Each number is 128 + 32 x the weight over its row's rms, rounded and kept within 0 to 255. Layers, rows and columns count from 0. Numbers have three digits each. The size before them is the row's rms in percent of the matrix's.

# layer 8 MLP up, 512x96, rms 0.377, rows 276-341, columns 0-47
089:109172152185137140106080179182127146095122115185171113190150185137082100081114102130091112127114128125128122175109146077161127082168101102233141
099:129150107155140146149057129158111140159117112171165112145143073154169109110139147110078141143162120132093136188154098107151100043124122117087114
101:095134078137084139149154159190159130147143140133115118138082103130154090124123130141085118139112136106069173105107144149097167126125183082105092
097:166095043155127163169136105091165153142176132115105085085122163130109139086155170121135171155108138148129147112095121150061116134088104131096145
107:182135212147177117148110099075110159073148135119143133126174161092150182113156151110134139130140142068114095110162091183162091114161114119128211
093:141128133140146092123135061129093171152088093149111136143133145125067146072124158095162116114125198153120062133172125139093124116171127156134167
091:160099130120159092139122114162103115115108157129098193076183132189109096121110191102097102089188116152146131139155139149161131117094196117138186
097:119116194125119170058117144137118132089135124133196099081132135175171126116131123148196172130127177172077114142135066088088131118041171146132131
093:073117139108062173175106184156132052123052111148117084141125192129153157170105105155145130151101129162126115139157153072141121139155071122124071
095:123192129120056071103092079075108144116194087140095146163155067108101139115103140149152103125155147134161097129138128099087135140129142117096117
097:145155143136124115089113157094142109097117135087173171107142105111163120141152086143125105132155118183132113111095097151096141152116096155150114
089:127083125170128155114135157094151057109162159166097081175085093180146135171116133074169101168106128160075093131120161109176180136121104103160137
100:165170168110059104109112162164174125142124170126124112143155128124138146131122088146121135102165150159109141156084078112097150141085047113105131
109:127149174095052144207127160072137191134148117152072132141127139190100119145092079097113122107153159102122098130129174181073151134108069149095128
093:064169174103131160121149168137125120144143112101134152161093125112136109198102098097150101134114096107145065097172139163121044103080169159132124
100:124134112123115157110132138139118104109194170124103132200146112116106113149042124188171092090162137156111157121141068150109087065113110102129147
108:108153100159034114100126098101134174147111096153112160199152118086130043143098160164129134132131187131070149122132130109160155117119123113065137
092:132110116087129124098113147152084119105152143134086152109200130134102141184099114190127152128125164122107139143093144121134132145117089109205061
094:166156105061138095156150081127138130086193169058122122135127195166122157177146144139152096133121147139140158140143122171191168159113136103142142
094:118140082139103156157151096169070061160118197058175190124137113129109093155126126096130139109162165166128136102157193148198088130095098118089084
107:151137151124084166108083130136153134082151163094115105129136093120101131091139244081117163082093099165143105189123127080152138148129100202128122
100:131145102136127081123098102142140125203133120065111104127066097167156134128115154165158108090154135079171190082074091165170158162168157123175191
093:078147161089170157155137163128169100106147092130126094091159115125130131155157102127131156129133124141083153106184191107095122139124146109152147
101:099120094112102119148081120142051135162171111140144178093104180079093158106132139162123115149147139182138164096130165128110111118137122149137102
107:090191130112088134161139127088132124071175172137133149157144130165058089098085102080133199147137148160115099133116127193117109120081143097152162
097:082135051139181204210056103186089146162113151099074175143147140130133112138111102114116116079132130142091137153175148117155124137166046113144122
111:087198147144120151094159066108138104155086165163109160111165076150121148131137100114139088152152117168121137121111177113106091104168025126148112
103:156176129157105172133153155157146092127108127171134077140108130137123095117145149176106172138099091136042123182115109116090130149097069119126111
087:148135085134136110125157163145122133118115137147137132160064159142114092134103153139196180183129139133176113160092123065139161058096153093121136
115:133196144150109107075177090147096093173136112133118127112185106071154143103115156092132117090190151180121160145107169171119065118127188152161118
101:181154143136048130166074153124146134111076086122112184089114145137180092153155156077147086117108121151166154135125124102125173154117158097104092
089:139099099102166154185110128193114100055123109155064054131116159145130068151132058140094138117151161183168130147162120094084133131127090147070177
088:096083190146152124147096140127206171127145143073097030141130158116118148096104086077183136135123099136174097104099139107149146147145127155124150
093:144173185170138086141050131152148153114120155084122129154094127115158030109105125142037144168145118070159119112070118152124173127139138150070180
100:129135151093150116151155095154150152060102117108149080215138132131154136111155170161191097160131163114155113120126084115157103042155195093103130
108:103075149118142162186152145133130108175167122091081103133192117085154158086117120117156132105129138096167075134125071146201126163132123177121154
122:148196153083094166154106136155154132116106105148096069107162157183141161138160169127088146168134142151096130119136203097044140128114115150191120
094:165075109145152127141140131077122130133108112116114096161119129143134111105165128089103095145127111118155109107094182126112099149031202127074129
109:102142148133120133145130129139149088093142190072116069174164129073121175157119099112144101129140128168097140132140133120175124198138110066106072
099:116147102164108103140119078084178118123121119113115180128131144133108074143172203107150098115126135121120098134168155125105080131168049217080116
098:141161120084139101152116099113119138150152071115176179153149103114133148141126109167132189147083134106134159139067094180123190123069149130154109
095:181135105191139096128118185108108143088085149111167131134115096130040121112145203092174112142093139099159235124140163138154202111089168148162096
093:161191147157074077112144149087130075159109061135185139207159111157135128114082131128122120135113098151116091139070142117096064094146192119124107
098:141112091121153145153097111118177126086118134089122137117203122069183092073107086143102148098163137202059137146082105132089130129129103199096126
115:137150112083085164129092161107143171138090115117137083155117129189107105100119092156141163112125081111155154165151113170182137099161134113095064
100:143144187126131014106110150119175112140071144109097086183160155195085154100139132108126186150081139118113141124127118078063147125119162175165104
090:099092134186101147087098120186031181130089175159134124151167128109201129134121119114101110155110132144099155124099140095103106091122103090117125
100:122109190152070116226106176149071115104122105097118132165159136171175134160139078119134116128084093096163160124137086109096102165105143108115104
096:133156109144160107068092143115157131197155170071121119121175128110019146160117081127143082173143101099122121174112134186151118146077122157131140
099:147157180163124113133149141114173093109072134076103091074108176109094170141067138164120147062178151096136124168148119106126139148084164143139173
099:175151176134100094184086115082123179151135117120096129132163182074127100134110080195139079121125092115100087085136136148150106117163096167094106
088:122149115130117149157063122127075088163097145120136082130146167150093125113129162129104147115079103187174109086201115141141092128185129166181156
091:072165185135104114095144161123175116181122113168113172100114096093100103131155150109112137054171107093118080145125196095099123119137144139139147
097:085130090099109082095125165152129089088150090143190129112205081144177158167124145145093103138144174166120132154073129134174155133119055109128120
090:122165167124118164084141130106138085172100144106138136082145120121123100161102158177177162139136121145158099082003118116153123087083135146093141
104:159202159139090127194154053159131113129167119124074139127108123137119113122092169156148123114099059155139129107141131128104097127129099123175137
090:090118089132127110104137116108130133131156161146165158154192096190139116164147095172127096135151116105067181100096109141151107086118145070098154
103:159150148087124152129118171130153138124148121089086129172188196175126156105109125095135191144134121089104159117115144123057144138172082121178127
092:116132119160141198129067202116073122165111134123090181142145135125139157146051088163143123115086155144102155133111154146139117088124209142150136
102:124198139086095150075100132107109109146179107127153085089151200131120154136099111140134054112039134154125181155163183124093171145101076077194147
104:126187113160104128139109132087141144143119119167099111085154199084211117154114100147164142107108082072111077108096131089179084134153072164125134
087:103137140098142130098079131153122113094129136136125143108158083145112131148101151139086179087163132115105147160125122162087085075099157120186140
109:098131173160113105140129110133113122100122108104106190121107153159131102146197077121129144127102085125150139124144173148151189114050138110170152
113:106131083122191105090107128091138130114136111130197120120126104115185144145151148175112149096169148185125141095150147136155098184139090105099128
097:178163167133154136101131123137092162145111092126106139139126167111132062113098130092145172208161066087114184196140138093091087128152154104109093
110:137116143152144153166143145081120157115088149138128139078130185149090164152142103123101127131072113088122204182130162072090165107146111157101155
# layer 8 MLP down (transposed), 512x96, rms 0.362, rows 276-341, columns 0-47
094:117103142113115099136200082103193120130111154202103127149156143111132123136145151141110135067121127090119133109149152129119078120172157070159118
094:149135108061152121100108136165119082117179181113153113122157144085131117116135064130152154158090196151068044153131136118091111155138107170197141
101:125147123106161124131045144064142098154135139030100080068123077108114167157141108116146143100123058120167164139151136162132140118146113187112118
097:096129088131158077137124123119148153176162102159201097080040095120128169152136138100123146205125120138169119118151159146146118104108153126130118
102:158167119071148146115083172096145099147167202119111097153104150132064138102164104106098092146102180132169115091163106106145155133180148133126118
085:154123201157146143081120107137161138163107146141120076085108118111099119148165072182133152110120070148143141089126122105121074168128118137155099
099:101103107093125148150153136160096070170101142158153154104118129175132127107138126102116111091132133106120231148152090096148093067113152169090114
095:191172117142179129152109088105171044159132098135133120151119103086127140170095130155086088145158160166090119142093143097074088107103179164205158
088:163130191165143129085116086094127094151174098135130148126097072136053178073133215100165148114116080080173127098063110218122156094145160106152138
104:135118180090123130100086138129146089108167190122154165080109177132132133132119089174160086129144115149172174091112071128073143073093165057169119
096:208111113148123169144130183106166056135167119134147157154159159094133157119153078132127142097129158104142066062191105092056121162128126085156108
090:085106092098146128109144104124112107113134153214139151092086069147102157127156179142136126093170173142124115190134110152079111123178120155103126
100:139120155090122146123183092113119148085139135137157139160092116064185158110156084130120118142141143060128151197127076116050161144149149158114147
112:094101114161113156098125136120164099111072107152110171100130138135107122115169190098139092137139164123096186149093122121053238140129144138109171
091:175106140082091118091148086143135124162107099173057163117112188146126161134186088160102100124186205116118097147141187105107108186136085108173141
101:154132168162070074149144111122140089057155087043125129153146116149151102137114115144096142138112108177169096124128122094114117148158171167133101
108:131089140077151164113137095090152153164115196124155161142181156139145105129154066130142137121109185154147187058122134161089141085120128136073165
100:157163137103163125163145120134093157181169145146145091178088080192153136179185153099170092154113063130139116072093087076095170115157128096071113
100:146127147127062133196154156113103130093139059189137131161137085117127172070124112148151135141117103150052140101147159171126168139140097141125093
087:149118102061198160144120139122157126107100120165105100148113176139113130111160175111069125090123143152165058136089092135099110096075111144174140
111:140172115123155086087105157145169132082111119106089088089147156099129117114129176109127097062123185155169117118168152166130128157125112096113094
102:124162159073127112132166114101124116112120115121094129099069129085096138103158142139111148133171155155128156058072085122107090117123092163107210
104:150117161134097098121149125135191119147124113119158128117090147144167170128165134189117137138099087145146058158041097117127069148153142166138217
096:138139184119070122206173103091167140100105122125086106114096093144155133192093105111092138114101105065087131152180120145170115155098158154164148
098:137120118173117099144137177118136100141065121093126134134125142169184122170169116120102147175161099134114180118109136084071098133118080167023184
102:119150122099128200118150127152120087131041148045137112167100079126102101171143154109148075103143108123148140177115096118145157208118175153107123
103:134105100137165068153160155138134173132135126146111170078053141140090159088139080126180128078185165098155098162108127084088105133137109176102117
093:138140134082134170089123117188134103173170147152164102116121157099124128127132085116128108103073206090065177159138083144045149090075105159141130
085:136116126116140084124129139094178067105078137165096145112150120160157135161179124157112153095135145125142144121143106211121152099143129135136196
113:122125152118099144116175122142096157198071097143088157147110076149171136145115139058139121059185116085118111111094102121144112120109168103176186
093:145160140139115122057117083168096126140189129137140147155168127128144110134119152089155102119145183103068129030181106119086138065175188132113103
082:119137161202166071116090093089171103175133132119191113098108071115099127116088148126144164170120134063106157084127133141174166171070111141174092
089:134119136141110130159109082180141095135062126131088134136109115122139146169130195043090123119091098125154121123129153123096150177145171154178137
096:134165158090077124143108119133108151109119093143097112120101068124102140130097132130116108189106157082096146121117161189113123207205064155057150
099:114171150124098112097106134157098143119171165138114095090113148194102151151085109050084176090105124185142190112117140116098172098128086125139142
116:091110148150153135100155173197104140112130137169137133147164156113118156108141176086099111099121106124159129128133101104102128076135164183167093
115:131123120054095143135124117130128146092073110169111111104124156174122136117122120149092118090162135145142180137140141100000143169136154104135115
099:098144178117128091155079084112094112162131105099138117097125166094098172116092142150087112217124061084160137098094154106137135183126130077111132
112:152119140142174137182161093108140125121119092155104133153117180095152107106084161130184150096202103133129107104142094143190098121143130106105138
110:056068120156172167092106098140126103114190121107128103161102129055208110150166121179122147105104146086126136186149111126146133112149141177174177
103:156123176095168127189147107129143161099134085108153142134109126114188076158111132182105113117058117141066129111107167105120151144126118116170136
101:129074077114180188136098136111092129089124119152058110122138146096134146131102120133129080114169190081153139104111085152084094168144162116150138
088:098156117087128110061132133119098098124116148145160173143068110095157134115106101182087117120149098132092152179160099112116101126095176187210157
099:091104128088130120112104106107098092106134106155196152110105067086133134148163128194134192144133129136178160100129187146110132137123128124121131
115:168129167125171104112111115153127141139127141136154107082182094155124147121095164175160196166133071140156153106196117095115097104149219138156090
089:150128083065165147119145129157168144140105140217158157088138153128105067142159154171117105138132081103100119151079058163024114139118127126127062
099:113097092093071170135167109179130069098133101173141168145096063140080187238171118159088141124133166128095136101104091143116145154150219089159116
096:109173097096153160037117058121157117168079159117104125100105105087116146136139160160124155160166130176092112139114118149152045125108114120116171
096:134124124096072103159123133161127169109103148133150123150145170132125128145127170177185193160137144081117107087043200128200110205129141091104107
089:130154113070126078118109091123108115118159134119165103155162122110140116120132126255093171106058146121124089164131110105128152154097122126165096
097:097060120133143087140167139127153155076166129086098175139165162098127122141111132114109122139094080152085150086054150091087179131128104159126089
091:145108121176118135156156110093167116173097146162142146101142051121130097100105152209106144096071130127129137109060149107099134180113140123134098
089:188092165136077105185074123162068131134148155172091159117088130138087189145139101198118147122136127109107128180087103118047173166147136138121113
088:096090147114126146164186146120121171168133162168099080155096097122070098159115154095133081089134141088151118112134134073120147111125178167128173
098:085130118140154144122047107147143027172172078112087149100120132078188134114130130091110091083145120122139107103162109091129114157129125190101178
104:097120153180137144131146086147153149175095141094110128128129200081122107091190125167115149100130088087119124106092144063108211099115156191074082
092:134194189151148101109075160100085176109049145171176102070201105157125150124113135147107103161111138139149094118156139105182109147155139167110125
093:158155090050141104154129119172190121150119118145102117163117178176148121074115199151129145111127093158132122133110096102026169145189114102166138
095:103130088150185033123078030117179137114147131123077122108163190147132145142107155095096113086173145129137121132145162121151127132133140127139139
105:134164092039055119167139135138076137087104149080149070139181157125158175083127129123142202145108156118062153155130114144074131104133162102098157
115:143113146083163092093099102161085136157165129087148102150127134117082092057116150147105127135075122223108119075195102134185139135127142174168148
088:121119100146148083074185122209140145147097092118136077093115129160122107148161111144125123148173092096142147141115114148134141128126176175150116
122:095113189137120106129141108130133103111115143167102168168138176164120102131152115199162116150174058060129192162087090104126127139140117122202119
106:152126163139183137098180115081053137090109122104115084138129151076121136181073142140140133134149079165116118151175129077141128125126101201174123
098:128050062116084177118110120168094088119119164117110108137103074092144142087125144085087120140197133112135117090126180156156099149100064129171127
093:092050156113148162128142109123200105117144150110135131163177144071111145184159171143135114092140105161132147129143118131054141133107104091167177